Weights of a small transformer language model.
Architecture: LayerNorm before each block, rotary positions, attention and MLP in parallel.
Training: a variant of Adam for these matrices, 472M tokens.
Each number is 50 + 10 x the weight over its row's rms, rounded and kept within 0 to 99. Layers, rows and columns count from 0. The size before them is the row's rms in percent of the matrix's.

# up: layer 3 MLP up, 1024x256, rms 0.0998, rows 483-509, columns 128-255
# down: layer 3 MLP down (transposed), 1024x256, rms 0.0926, rows 483-509, columns 128-255
up483 101:43 61 48 50 48 67 51 38 42 58 48 65 50 47 50 61 45 55 46 60 53 41 44 37 67 35 39 52 38 77 61 51 51 42 52 54 30 54 71 47 38 54 63 46 51 32 58 56 32 61 44 56 59 44 53 41 63 43 43 43 74 52 58 39 56 57 56 47 54 39 33 43 36 59 61 58 51 46 38 57 48 47 44 55 46 32 59 53 47 43 58 29 60 45 45 24 44 53 49 34 56 63 40 60 59 45 33 43 43 49 43 52 63 44 50 40 53 39 31 60 57 49 42 37 16 46 40 72
down483 101:46 52 65 54 42 36 44 72 53 47 65 45 44 53 57 74 45 58 29 29 42 43 51 48 56 74 26 46 45 40 45 44 58 49 58 43 48 55 57 50 48 48 48 45 55 59 48 55 48 58 67 36 51 53 60 44 60 50 52 52 42 40 34 60 48 46 54 51 50 51 47 46 22 51 21 66 41 49 44 51 51 50 45 63 52 44 48 59 57 57 72 49 61 72 61 37 67 48 58 49 43 25 58 40 44 71 67 46 66 51 49 62 51 63 57 58 47 63 42 42 59 62 49 48 20 50 44 50
up484 101:48 53 52 51 36 59 61 50 32 58 58 60 23 51 46 40 40 41 49 63 72 53 42 39 40 52 50 65 44 55 52 49 43 36 37 42 59 46 53 49 47 73 55 43 26 53 63 48 37 55 56 44 54 40 51 50 49 45 46 60 50 50 50 52 69 60 49 38 44 43 53 46 41 47 51 47 42 52 53 76 48 39 32 56 58 69 60 53 52 53 30 53 45 38 40 52 48 34 61 40 25 42 58 59 61 36 44 40 46 41 26 70 49 44 47 45 59 56 52 52 61 35 56 69 38 45 62 61
down484 103:53 48 43 61 36 42 31 69 64 40 56 55 24 53 38 55 58 56 57 65 64 36 74 59 59 49 64 49 35 48 57 61 69 64 59 53 41 25 50 39 52 57 58 53 36 61 61 44 46 54 54 27 46 77 33 38 35 41 41 46 48 65 40 57 48 57 59 41 57 39 49 51 57 39 27 45 56 39 51 50 52 58 63 53 77 50 58 62 52 47 53 53 62 53 45 43 33 64 58 69 41 56 63 54 39 44 54 36 41 56 41 51 53 50 48 44 43 61 47 45 42 49 44 44 59 63 53 52
up485 101:51 51 43 54 36 73 70 45 45 59 39 65 47 56 45 65 51 65 52 47 46 46 50 43 55 52 55 54 55 65 64 49 54 46 47 49 37 43 42 64 52 53 59 49 67 42 51 52 21 53 44 45 44 40 59 42 60 62 50 49 48 64 65 50 52 51 50 47 68 55 44 55 42 33 46 50 45 44 50 44 47 50 61 62 58 67 44 40 60 25 42 61 56 24 51 45 61 49 55 60 53 51 70 57 60 46 53 51 47 41 35 43 54 62 64 47 69 52 46 34 34 46 51 36 63 45 55 42
down485 097:54 49 46 62 55 47 23 43 45 52 48 49 57 40 39 52 71 58 55 34 52 47 48 42 56 58 44 44 62 39 63 53 67 61 38 58 52 61 45 48 45 57 52 62 60 58 52 47 64 54 43 37 60 40 47 53 54 51 37 42 53 71 41 62 55 49 35 43 51 54 49 58 45 59 57 43 53 32 52 54 41 33 57 47 53 47 56 61 48 48 53 36 44 61 45 54 44 52 44 50 46 50 33 49 29 26 38 47 38 48 49 71 49 39 51 68 52 52 60 48 55 62 44 61 53 42 77 34
up486 105:56 30 43 69 52 34 64 53 34 69 55 63 63 42 37 54 48 46 36 50 52 43 65 41 42 31 58 49 53 32 50 50 64 42 40 44 56 51 35 54 63 53 51 36 48 50 56 72 59 52 38 35 44 54 47 55 40 55 51 55 52 47 62 50 41 35 35 51 38 40 51 47 35 54 54 61 51 39 51 66 59 52 41 57 50 37 51 46 36 51 47 46 37 68 37 52 58 27 41 43 53 59 54 68 55 62 47 65 52 58 58 40 48 45 67 47 43 48 27 49 39 48 50 43 33 57 45 58
down486 111:32 45 41 40 68 39 46 55 52 57 54 63 51 65 42 51 53 55 51 45 50 76 58 60 66 58 42 41 55 47 54 28 59 30 43 50 50 48 63 53 68 52 51 67 59 53 49 71 35 59 48 72 30 65 47 55 31 45 38 43 69 52 59 67 54 57 36 49 42 48 56 56 57 50 53 39 55 47 60 44 49 47 51 45 48 56 43 42 59 40 33 42 64 53 53 50 32 57 60 43 51 54 51 58 67 52 57 65 48 46 39 46 38 47 49 46 54 45 58 45 34 52 55 52 57 52 59 48
up487 092:42 58 43 51 58 45 42 68 37 45 55 57 47 45 47 49 49 68 52 83 72 72 50 60 30 58 54 61 54 54 51 47 49 42 72 52 53 40 55 49 64 35 45 46 47 53 52 44 61 48 53 61 47 57 51 53 41 66 57 43 56 56 51 40 50 56 57 33 46 53 53 35 55 42 47 53 44 53 39 49 42 56 56 53 58 44 63 24 37 34 49 41 31 65 62 53 43 50 50 50 56 39 69 51 69 47 69 53 56 46 62 46 59 64 53 36 49 46 57 67 37 56 35 38 62 40 58 43
down487 091:72 50 58 33 61 54 56 49 43 40 52 36 56 59 39 67 49 69 56 46 34 44 38 56 60 45 46 64 61 51 60 67 47 56 63 55 52 56 38 43 53 68 58 49 42 48 44 45 36 50 54 55 22 46 48 38 46 58 56 52 45 53 45 45 46 49 44 32 45 53 51 47 36 59 56 56 48 63 42 40 70 46 29 48 28 47 56 55 38 39 61 66 53 52 34 63 55 49 75 35 48 57 41 26 52 39 51 40 34 64 56 60 59 46 48 49 43 53 38 54 73 56 59 49 62 32 52 55
up488 108:25 54 46 56 35 61 56 64 71 47 38 63 39 48 50 53 50 58 52 51 40 49 47 48 18 39 70 42 51 53 43 47 58 42 34 55 55 40 45 48 47 60 55 49 42 34 40 48 27 35 47 35 60 55 55 45 51 26 55 43 52 61 53 50 52 47 58 52 28 49 56 51 45 53 46 45 41 37 55 59 46 51 41 49 73 43 56 53 45 56 57 56 36 48 52 46 46 49 50 42 54 57 67 30 56 48 46 35 50 64 33 62 48 49 77 54 37 51 37 36 51 40 55 62 38 31 52 47
down488 105:42 58 53 61 56 64 65 44 46 32 55 43 58 59 50 68 59 56 56 41 53 46 54 39 40 51 47 35 52 37 48 51 60 47 51 59 50 48 36 44 57 56 59 40 31 36 41 57 32 48 42 72 31 48 42 52 42 48 62 56 38 53 42 51 50 67 58 40 44 38 47 51 34 55 59 40 62 73 65 42 58 59 48 46 58 51 45 59 34 27 56 65 44 39 62 35 56 49 43 65 31 62 46 50 61 63 50 54 50 68 47 59 37 46 56 49 48 56 48 58 46 46 47 57 39 38 46 57
up489 103:47 55 42 69 65 71 56 53 60 73 43 51 48 47 54 43 56 49 50 76 52 28 59 27 52 37 45 55 43 53 43 45 48 62 59 65 68 34 34 57 59 60 54 56 62 52 53 56 27 57 46 31 57 49 45 60 47 56 39 58 50 58 53 56 62 40 42 62 60 52 53 48 46 55 49 65 55 29 54 65 60 37 54 45 54 39 38 48 54 33 48 47 40 58 42 56 46 47 56 44 32 56 41 51 52 39 64 62 51 50 30 57 40 45 44 51 49 54 47 47 31 44 58 42 47 51 55 62
down489 094:56 50 34 59 48 44 35 52 51 66 48 55 58 55 53 49 58 38 45 62 38 55 42 61 41 47 47 49 19 32 46 46 60 50 54 49 44 46 60 36 60 27 55 36 58 50 55 43 55 46 38 43 63 58 51 49 56 54 48 36 66 37 49 47 52 56 59 60 32 49 38 50 51 54 59 56 38 47 55 64 41 77 43 47 62 37 59 64 61 54 33 53 36 41 49 65 63 49 51 57 34 45 41 50 49 59 40 61 47 47 30 64 51 56 46 73 48 50 60 37 51 42 46 60 46 62 43 52
up490 093:45 50 49 57 33 58 48 60 40 50 47 48 65 51 51 61 50 61 50 43 52 52 44 35 37 41 39 52 28 48 62 54 44 67 51 43 54 52 58 51 49 46 57 45 44 45 62 42 51 52 54 46 57 30 33 64 49 62 34 43 33 59 64 46 56 42 43 38 49 51 49 45 41 33 42 64 31 40 61 40 54 64 53 41 71 43 43 61 52 75 46 60 58 57 54 45 51 49 21 66 48 58 63 64 61 45 62 36 46 40 57 44 47 68 50 51 57 53 44 48 51 54 47 51 48 33 46 42
down490 086:60 46 29 35 72 43 45 37 56 41 52 45 47 33 57 71 57 43 57 39 54 61 54 51 58 33 64 58 68 37 38 52 55 44 55 25 56 48 40 50 50 56 40 62 50 53 49 59 45 56 34 45 50 65 60 40 43 50 60 68 70 55 45 64 49 35 41 48 49 54 52 52 44 53 61 56 76 54 36 58 37 44 44 62 45 60 62 55 52 39 49 41 59 40 40 62 55 48 44 44 51 45 57 54 64 45 58 53 44 47 35 42 48 45 46 51 43 56 63 58 58 54 33 27 54 50 51 52
up491 105:48 56 41 59 56 43 57 35 46 55 52 44 57 45 57 41 56 55 46 62 63 58 43 35 34 44 43 51 49 52 51 62 55 62 60 48 47 52 47 56 60 68 43 38 54 56 35 52 51 46 43 58 85 52 45 38 41 44 48 56 48 63 44 54 48 43 45 70 41 41 60 47 44 57 44 45 39 38 58 58 38 59 48 48 58 74 57 38 36 45 23 56 44 52 42 54 65 46 49 51 43 60 56 31 50 50 45 57 54 52 66 57 40 59 49 56 66 66 59 40 42 53 57 40 45 53 25 61
down491 101:48 45 47 44 63 44 36 68 48 44 45 55 50 50 51 52 58 69 38 37 73 56 40 72 45 51 48 27 52 65 49 57 36 47 44 54 54 37 35 45 60 55 29 48 48 56 41 58 47 53 45 55 29 51 42 42 50 58 62 60 44 34 54 50 57 47 51 56 42 56 48 36 35 50 47 55 53 58 49 47 51 47 56 44 48 60 56 53 43 41 64 47 55 60 55 57 41 50 34 53 49 50 33 57 70 55 51 54 50 50 49 29 58 54 44 50 35 63 47 43 55 49 39 52 49 57 34 72
up492 097:58 65 60 52 37 57 64 52 45 66 59 58 63 43 57 61 44 55 44 57 73 49 43 59 46 50 42 36 46 54 64 36 54 43 43 53 40 46 56 54 59 64 50 33 35 40 45 47 40 51 42 66 54 47 50 57 61 37 42 51 33 61 54 41 58 47 49 46 52 43 49 28 40 34 46 53 55 56 59 56 68 53 72 61 60 68 39 51 57 43 32 45 51 42 43 37 46 45 58 39 39 39 55 40 53 15 65 57 55 34 36 19 54 35 49 45 55 60 66 48 39 47 62 44 44 47 39 52
down492 119:69 56 65 49 41 54 47 51 44 54 54 57 48 61 53 56 54 45 44 52 70 55 46 37 50 46 39 49 50 50 65 46 35 42 35 45 50 47 34 41 69 68 32 46 43 48 58 62 31 38 50 37 52 50 51 49 51 41 53 60 56 64 51 40 58 55 47 38 55 49 56 40 38 37 44 54 34 55 42 38 62 55 36 56 28 63 47 53 51 39 52 66 60 33 51 31 59 53 55 64 50 53 49 41 50 55 57 46 38 42 49 33 46 60 64 38 65 62 50 64 38 49 42 54 37 64 26 65
up493 106:38 75 52 50 54 51 47 58 66 63 56 53 42 39 61 56 68 69 54 57 49 48 52 52 65 53 37 46 36 53 52 46 52 42 51 55 49 59 47 24 46 48 52 42 46 60 41 56 49 45 33 63 43 52 46 54 58 40 57 48 40 47 51 52 51 56 58 58 61 45 48 43 39 49 46 48 39 40 51 41 45 51 50 55 54 41 36 48 58 50 36 43 62 52 51 31 56 39 53 39 66 55 32 52 50 26 41 52 50 56 60 32 51 52 52 42 69 71 50 21 43 50 42 47 51 40 49 59
down493 113:31 44 42 45 68 31 67 60 44 60 66 66 55 49 60 63 42 68 51 50 46 71 47 24 35 47 29 41 54 56 54 54 53 60 49 56 55 55 53 52 28 49 58 43 51 42 50 57 40 38 41 50 43 50 48 62 73 59 37 44 40 56 60 63 46 62 40 33 63 68 52 56 54 53 46 58 54 71 47 60 45 44 47 42 71 51 33 65 39 40 44 60 38 32 39 59 56 43 40 61 43 45 57 44 49 50 78 52 47 42 60 57 58 55 56 61 50 54 71 38 45 62 40 48 43 55 49 64
up494 107:30 39 29 33 43 49 70 58 45 54 54 49 56 46 41 54 41 52 43 66 67 37 44 44 64 39 41 45 47 56 54 53 48 31 26 45 54 74 48 33 47 47 51 33 42 50 42 39 28 61 67 58 50 64 66 55 57 54 52 49 58 55 50 51 64 35 44 31 36 55 49 60 50 59 62 57 42 39 53 47 51 35 47 63 37 50 45 53 59 53 75 56 56 45 48 48 50 42 51 40 37 57 54 47 67 40 34 45 37 48 52 45 58 50 48 35 33 51 43 34 41 56 43 39 60 49 44 61
down494 101:57 51 46 51 56 33 50 57 48 68 44 60 48 71 39 53 36 46 40 57 56 52 43 63 54 57 41 47 52 47 80 52 56 49 44 42 38 68 50 74 69 35 61 46 62 44 44 50 49 53 53 43 54 64 35 41 44 45 63 39 36 42 70 49 61 70 48 44 64 62 53 36 53 47 45 62 54 64 33 36 55 71 54 51 63 44 49 51 69 58 45 39 55 37 42 50 49 58 66 42 50 47 41 47 55 63 56 51 49 56 35 36 54 37 52 61 34 82 50 55 66 54 42 63 70 55 50 60
up495 092:46 44 73 51 55 63 39 60 35 70 61 48 39 50 44 48 60 57 58 52 57 49 48 66 47 51 25 42 47 44 67 57 59 57 47 54 54 62 44 52 58 50 56 46 55 49 43 54 49 56 48 56 67 47 53 62 61 51 40 44 75 59 34 44 52 49 35 51 50 54 49 42 57 47 65 50 50 47 52 37 67 43 78 55 49 42 37 31 34 38 47 43 53 51 44 56 49 32 51 50 62 59 58 58 52 62 57 41 64 34 53 36 36 60 44 52 48 71 38 50 42 42 42 53 49 49 58 49
down495 095:41 45 45 66 28 39 55 48 49 57 33 41 47 32 55 68 43 37 36 44 40 40 58 35 40 45 61 65 72 52 54 43 59 46 46 44 51 54 52 49 50 47 38 39 39 46 65 54 49 58 47 52 52 52 55 50 41 37 54 56 51 29 59 44 40 61 45 52 51 52 51 73 46 44 51 39 52 65 55 50 35 48 62 58 62 27 61 58 55 64 36 48 53 45 61 54 55 57 44 55 47 60 57 50 37 37 32 60 35 56 38 71 52 51 33 47 45 54 43 45 58 62 50 33 45 45 51 46
up496 091:39 53 43 65 48 62 46 47 56 61 58 49 43 45 54 56 42 69 62 50 44 45 41 46 44 46 66 49 35 63 52 40 62 64 46 67 58 49 61 50 61 43 61 32 63 34 45 75 32 46 45 53 40 51 48 42 70 51 44 46 33 44 76 39 56 59 49 58 47 33 53 43 36 32 30 52 33 41 49 37 53 63 49 44 71 48 56 34 58 37 38 36 43 64 53 50 67 48 56 56 44 47 76 36 51 50 65 37 44 63 39 52 40 34 41 57 58 35 54 50 59 66 55 63 51 56 62 37
down496 094:58 58 53 31 59 49 57 64 46 43 57 67 53 51 63 50 51 41 45 48 58 28 38 48 37 64 47 52 42 52 61 32 50 35 46 48 43 53 40 28 37 44 53 52 54 34 41 36 49 65 57 51 55 53 45 62 47 41 42 67 59 47 50 58 41 39 44 40 57 55 35 49 61 42 47 48 53 53 52 50 44 49 45 52 30 58 52 62 35 67 55 57 64 48 49 42 44 26 45 53 54 45 29 49 63 52 55 53 46 48 47 59 48 66 38 48 44 59 51 50 52 54 39 60 48 43 56 49
up497 103:61 45 50 54 47 65 51 48 56 81 55 45 67 52 46 51 45 52 56 56 53 44 49 42 68 59 54 63 52 53 61 57 62 47 54 48 51 52 37 61 33 34 57 59 56 38 50 53 50 45 42 52 45 57 50 47 57 39 64 62 51 53 37 44 64 34 39 50 49 54 71 44 46 39 60 45 30 47 55 56 53 56 43 51 52 40 53 58 45 41 54 41 38 50 40 46 45 48 53 38 40 60 65 59 39 31 50 57 40 56 60 54 70 50 43 49 48 64 49 36 63 43 49 46 54 31 54 59
down497 115:68 44 50 36 42 53 38 69 41 50 58 50 36 31 42 46 40 36 47 36 65 50 66 31 52 53 41 46 60 58 46 63 61 43 65 47 57 54 47 27 59 46 50 44 52 43 53 37 37 66 65 50 61 37 65 49 42 39 52 38 34 44 45 55 47 26 63 35 58 60 39 37 35 54 45 35 52 52 44 45 66 51 42 50 36 44 50 56 51 38 60 45 63 63 51 49 31 59 52 45 36 52 77 53 53 55 54 56 58 61 61 44 63 57 50 56 53 71 35 58 63 58 28 68 57 34 51 39
up498 094:42 38 55 42 63 62 33 48 38 42 62 49 51 44 52 43 44 54 35 54 47 29 47 55 31 54 53 45 42 62 42 45 45 45 42 46 60 32 44 48 58 44 49 43 40 48 31 56 25 40 54 60 38 63 44 65 51 53 48 67 50 40 45 50 50 57 62 67 55 58 56 62 51 60 55 28 46 50 57 53 79 64 40 58 61 47 61 47 34 53 52 68 59 58 69 26 58 59 20 45 39 39 60 37 46 51 35 51 60 52 52 51 45 49 58 49 48 65 40 62 55 69 67 46 57 51 29 62
down498 088:66 57 45 63 48 46 49 48 59 64 56 39 41 55 33 59 69 68 48 62 41 52 32 64 73 48 57 47 44 45 45 47 69 53 60 46 65 62 71 52 44 55 44 62 59 58 52 54 61 58 53 49 56 44 48 51 44 45 43 23 52 53 42 45 58 47 45 52 40 63 52 56 44 53 60 50 49 49 40 47 42 58 48 48 57 48 60 40 55 49 59 41 37 60 58 57 42 47 71 60 37 35 56 63 42 46 43 35 52 47 56 55 58 57 57 33 49 48 45 31 34 41 36 57 47 75 57 48
up499 096:49 69 56 51 62 35 64 53 56 70 52 64 58 63 57 35 66 50 48 47 32 43 35 25 46 41 30 45 44 70 50 51 59 40 51 55 47 35 39 57 66 70 63 61 41 55 51 53 54 47 51 46 41 54 59 50 42 38 44 62 63 41 72 60 40 53 40 36 38 38 57 56 44 49 59 48 42 48 60 65 54 59 55 62 42 38 36 38 37 47 42 45 64 53 58 52 47 21 47 46 58 48 50 63 53 56 65 57 42 63 66 56 46 59 42 42 64 54 29 39 50 56 44 56 56 45 49 38
down499 092:56 50 37 50 52 68 64 39 50 47 48 54 57 45 64 77 50 37 64 63 53 52 60 54 58 43 55 66 50 43 52 46 55 69 39 46 47 52 45 46 56 59 33 54 45 65 39 61 34 50 41 44 53 62 45 51 63 41 50 50 40 42 50 65 56 54 62 51 33 49 64 52 54 49 60 62 69 50 47 50 49 36 38 43 50 33 43 51 36 53 24 50 49 54 54 31 58 40 51 44 55 45 42 53 59 47 47 43 46 50 53 44 41 57 43 50 37 54 62 40 37 57 64 58 51 76 56 49
up500 092:61 42 50 45 47 47 57 69 53 53 46 43 41 45 43 55 53 68 63 54 52 20 54 48 40 45 46 57 42 61 46 68 50 60 46 58 64 60 56 41 69 45 43 53 62 45 46 44 50 65 63 56 57 45 44 51 56 45 38 35 56 48 45 49 47 56 30 44 62 66 48 59 43 63 58 44 53 48 57 59 64 46 49 75 53 60 36 48 52 58 48 39 60 55 58 46 57 45 41 38 65 57 53 26 45 46 38 39 54 42 40 62 56 40 51 46 49 36 48 38 54 72 49 41 52 41 30 73
down500 092:67 78 58 56 58 40 65 46 51 72 66 49 32 46 45 43 53 49 67 50 59 54 63 43 48 56 59 28 52 50 38 39 38 54 48 53 43 24 60 48 35 51 55 37 53 41 47 55 53 51 48 43 36 27 47 54 63 62 72 64 64 57 55 45 26 35 44 54 30 45 53 35 49 41 65 28 45 29 56 58 45 51 46 35 73 56 43 43 49 49 53 50 49 48 53 59 45 48 66 62 40 46 54 59 59 57 52 65 40 61 41 49 56 40 49 35 59 50 65 60 58 51 66 52 41 56 38 40
up501 100:65 40 36 49 42 51 58 51 57 41 51 85 46 67 46 34 32 43 51 72 44 50 55 40 46 48 45 66 54 70 50 54 45 40 60 57 47 44 32 48 56 56 73 30 38 35 56 58 58 52 48 59 53 54 50 50 50 44 59 58 44 56 59 44 62 56 60 38 50 61 46 58 57 50 55 47 37 22 45 35 62 54 60 48 56 48 40 56 50 67 39 48 57 42 50 46 57 46 55 41 36 65 53 65 46 49 57 73 57 35 78 51 48 36 70 40 58 51 39 61 45 40 66 20 41 41 42 58
down501 091:60 58 48 54 52 48 63 50 45 56 57 61 57 65 47 46 68 36 62 57 55 48 36 56 58 70 52 51 46 64 52 60 60 45 68 55 53 62 39 49 35 41 62 63 65 58 49 40 45 40 59 54 45 55 39 50 54 55 44 51 35 51 61 57 45 37 55 46 47 32 48 47 35 53 28 58 58 47 23 53 56 62 63 54 25 55 60 43 44 29 66 28 37 55 55 33 45 49 37 65 55 48 36 29 46 51 42 57 35 55 40 45 39 56 44 48 49 50 62 57 55 57 37 61 58 67 43 33
up502 092:55 28 43 58 38 64 55 48 48 51 47 48 56 48 50 44 56 54 51 65 57 44 44 34 50 50 71 59 48 54 56 69 57 31 58 45 31 35 55 80 66 59 62 38 81 41 61 54 42 58 21 57 62 66 55 52 47 65 51 70 50 62 49 58 51 46 61 48 43 48 50 51 33 45 39 66 45 47 36 62 49 62 53 47 51 51 60 48 57 66 36 50 30 52 70 53 44 46 67 34 42 58 46 67 53 59 53 60 27 49 48 61 60 58 48 50 36 41 44 42 46 37 47 60 42 61 63 51
down502 090:23 55 49 39 51 48 38 40 43 58 68 65 57 50 39 47 55 40 34 58 55 59 59 47 41 42 52 36 41 65 51 58 34 42 64 39 56 53 49 56 59 67 50 74 32 49 52 53 42 44 40 64 63 44 49 48 54 38 18 43 57 44 45 61 55 41 43 54 61 40 57 43 57 70 47 71 70 52 38 46 57 67 60 53 60 49 39 43 52 53 63 44 34 58 47 52 48 42 37 47 45 38 56 54 43 52 56 36 65 59 36 67 66 60 54 51 44 40 46 42 62 60 53 65 60 30 35 59
up503 092:46 44 66 66 19 65 24 50 72 48 40 45 39 57 37 58 63 46 66 59 49 38 44 45 58 48 52 47 49 58 53 60 38 43 53 36 41 34 57 24 69 66 51 56 39 63 38 47 43 73 39 42 46 38 63 49 52 49 49 47 43 51 56 40 58 38 35 53 61 49 33 45 54 66 49 46 42 46 43 61 48 51 39 41 62 55 71 53 36 58 36 51 60 43 40 56 37 54 37 57 56 59 56 36 62 56 48 43 39 38 40 39 59 49 54 47 54 29 58 43 39 60 51 57 57 38 49 45
down503 087:39 57 42 57 68 42 48 40 43 50 46 59 61 61 45 50 55 40 40 45 44 53 55 52 61 59 58 40 56 40 50 50 53 55 45 54 46 51 48 53 45 47 43 28 29 38 67 35 53 37 45 59 69 51 68 56 42 44 47 46 52 47 52 61 55 63 49 63 49 53 44 37 41 25 45 57 49 77 68 51 64 51 46 57 40 37 30 41 59 37 43 57 53 54 49 53 43 47 64 44 48 39 60 51 53 14 48 57 67 65 59 45 61 69 46 40 58 59 60 42 58 44 45 44 49 50 48 41
up504 117:57 74 35 63 57 55 34 55 49 37 33 45 52 34 54 67 49 65 75 50 68 39 51 46 31 53 38 37 54 68 57 54 57 51 39 55 69 51 45 69 58 36 56 39 33 61 59 68 33 59 50 49 27 53 48 57 46 51 41 61 23 64 47 50 52 47 47 65 45 49 42 44 52 59 55 52 54 34 45 59 69 44 56 49 55 50 72 53 39 62 55 48 48 63 52 39 44 49 48 53 33 53 58 55 49 50 40 52 48 37 50 49 60 40 36 49 51 65 66 55 64 59 49 49 59 39 53 42
down504 127:54 62 35 48 51 47 50 32 42 50 66 50 42 36 42 49 33 45 61 56 63 51 47 50 38 43 42 72 61 56 22 51 41 52 65 53 47 50 19 63 48 53 59 52 55 47 47 49 59 55 44 34 60 55 55 60 63 51 48 31 43 64 51 56 39 41 64 54 48 43 53 57 44 52 41 61 68 48 52 47 59 48 48 45 48 35 56 50 57 48 38 50 60 31 65 49 66 30 59 52 56 52 53 43 53 60 40 42 54 53 56 36 56 54 58 50 52 65 38 30 63 35 46 45 47 64 50 28
up505 099:50 42 47 51 52 47 52 54 47 38 49 53 52 47 49 48 47 39 32 59 38 53 60 54 56 46 52 61 35 51 56 46 68 38 45 55 40 53 49 36 71 64 49 45 56 30 46 70 21 49 37 45 56 58 54 49 52 54 43 45 47 51 55 54 58 59 50 54 60 52 40 47 38 43 56 56 44 35 50 48 64 41 64 53 40 47 55 32 51 71 36 47 59 34 47 52 62 40 37 33 54 63 43 57 38 46 66 63 40 48 49 65 34 45 53 20 52 47 43 47 57 46 54 36 47 36 30 37
down505 102:43 38 51 56 46 44 59 44 47 33 42 42 68 49 43 46 41 55 52 51 46 66 65 44 42 39 58 31 58 45 43 46 50 55 49 53 63 55 39 37 48 54 40 52 41 43 29 53 57 62 72 55 44 70 57 51 36 38 51 55 45 53 45 66 57 55 63 31 37 66 38 60 54 35 48 46 44 59 55 41 45 50 59 59 58 54 41 70 52 52 50 58 75 52 60 45 36 30 53 56 42 42 58 48 47 53 48 44 53 49 44 44 52 23 64 30 62 41 48 62 39 48 68 54 63 23 35 56
up506 097:56 54 40 49 62 65 61 59 54 56 47 49 51 33 39 51 56 61 46 35 55 58 50 43 71 63 41 41 50 55 47 51 69 66 41 40 49 38 31 58 54 73 57 51 31 58 48 46 49 43 41 53 52 46 39 48 71 51 61 60 49 48 54 48 58 57 48 69 38 52 55 55 26 59 62 68 52 45 65 46 50 50 27 48 64 47 45 60 61 56 57 54 47 51 56 50 62 62 33 28 68 62 52 70 53 51 55 50 27 53 44 48 48 39 44 37 63 51 66 55 30 38 56 42 54 50 37 44
down506 095:65 50 42 50 55 56 32 64 45 49 47 22 46 39 72 59 72 66 41 50 46 37 53 49 59 33 66 33 55 61 48 55 48 35 56 64 55 30 62 48 51 36 50 42 45 52 53 32 52 60 52 40 54 53 56 53 48 40 39 69 53 41 69 42 54 35 55 34 40 58 58 57 54 50 59 53 45 52 54 37 44 50 56 52 27 55 48 46 49 27 44 67 22 53 45 40 61 58 43 47 56 52 46 43 27 35 76 53 35 50 53 67 61 28 48 52 55 50 51 41 39 61 55 62 36 50 61 51
up507 084:47 36 50 51 58 66 62 49 52 50 59 42 38 30 56 43 54 51 43 57 59 50 37 34 35 50 59 48 36 61 49 44 56 47 58 60 41 51 42 49 44 51 51 44 63 50 49 40 68 49 59 65 53 43 55 55 47 52 46 36 32 73 47 63 52 52 44 45 64 43 47 55 48 44 45 61 23 50 56 50 42 72 47 56 39 52 67 69 56 58 45 54 54 42 54 50 50 62 57 60 62 47 61 43 68 42 74 43 54 45 39 42 57 38 44 41 43 43 54 52 67 53 46 62 40 44 58 40
down507 085:49 53 45 49 58 45 41 38 44 64 52 47 42 47 58 52 48 68 55 45 51 36 57 57 39 40 50 59 52 32 57 39 31 52 52 38 26 47 64 53 76 69 50 47 57 42 47 60 45 42 53 47 41 50 37 54 63 58 42 38 59 37 50 58 50 49 48 48 41 64 59 59 66 71 66 60 45 66 25 53 42 31 48 59 54 45 43 43 55 56 53 65 50 43 44 41 56 37 32 73 55 68 40 45 46 48 51 48 38 46 35 55 34 40 53 67 55 50 53 65 58 31 55 42 42 47 53 55
up508 088:46 36 55 50 37 60 45 64 80 48 40 49 54 44 57 52 45 44 29 51 53 43 47 44 41 31 48 42 50 46 70 58 71 62 46 33 43 51 47 62 61 50 46 49 39 51 56 46 52 47 44 37 38 36 62 46 55 47 68 54 24 71 57 50 50 66 46 50 49 32 44 45 53 54 48 45 54 47 47 63 63 54 44 45 40 50 55 23 40 36 52 46 42 43 35 57 58 49 60 47 35 51 34 42 49 46 60 59 59 41 34 57 50 45 37 55 66 58 41 59 45 53 52 61 48 48 58 42
down508 085:44 66 60 42 72 64 34 46 45 46 57 55 42 43 47 53 43 38 53 54 59 46 50 66 48 69 39 64 49 58 52 60 56 60 32 48 32 62 50 54 56 48 42 39 65 31 43 47 39 52 57 44 39 57 55 52 47 55 45 52 60 48 46 45 41 51 62 63 53 53 41 59 47 65 58 35 66 55 41 37 40 43 69 53 52 59 42 69 41 47 57 63 72 59 63 60 54 58 44 35 50 56 80 63 64 48 42 52 43 34 49 54 42 35 44 55 58 52 53 50 40 76 56 49 41 43 53 34
up509 094:61 41 44 52 46 56 37 31 42 45 57 58 58 53 59 58 41 56 49 66 68 46 51 58 57 28 44 58 49 60 54 59 57 32 44 53 61 47 44 45 42 49 46 38 42 58 63 62 44 56 55 59 44 65 58 43 47 55 41 39 56 47 50 42 49 50 57 43 48 55 38 62 37 32 41 70 31 49 63 44 46 29 60 39 33 29 55 60 52 70 50 40 45 67 60 39 56 57 27 50 40 53 49 52 53 51 47 48 71 41 63 77 36 56 41 41 53 52 44 60 56 58 57 49 41 41 50 50
down509 090:51 49 38 51 42 56 52 45 44 40 48 52 45 60 36 65 60 41 53 67 52 53 63 63 58 65 62 52 45 57 42 45 47 45 41 53 46 47 41 32 46 40 40 51 42 41 44 40 54 56 80 49 52 51 49 54 45 62 45 47 47 58 55 46 74 46 57 66 51 38 36 26 48 40 42 54 43 44 33 56 63 65 70 50 63 52 54 52 43 40 57 76 52 48 52 56 37 53 71 50 44 52 57 43 49 48 61 64 52 31 44 49 62 34 37 42 49 69 52 31 35 44 57 51 42 58 52 63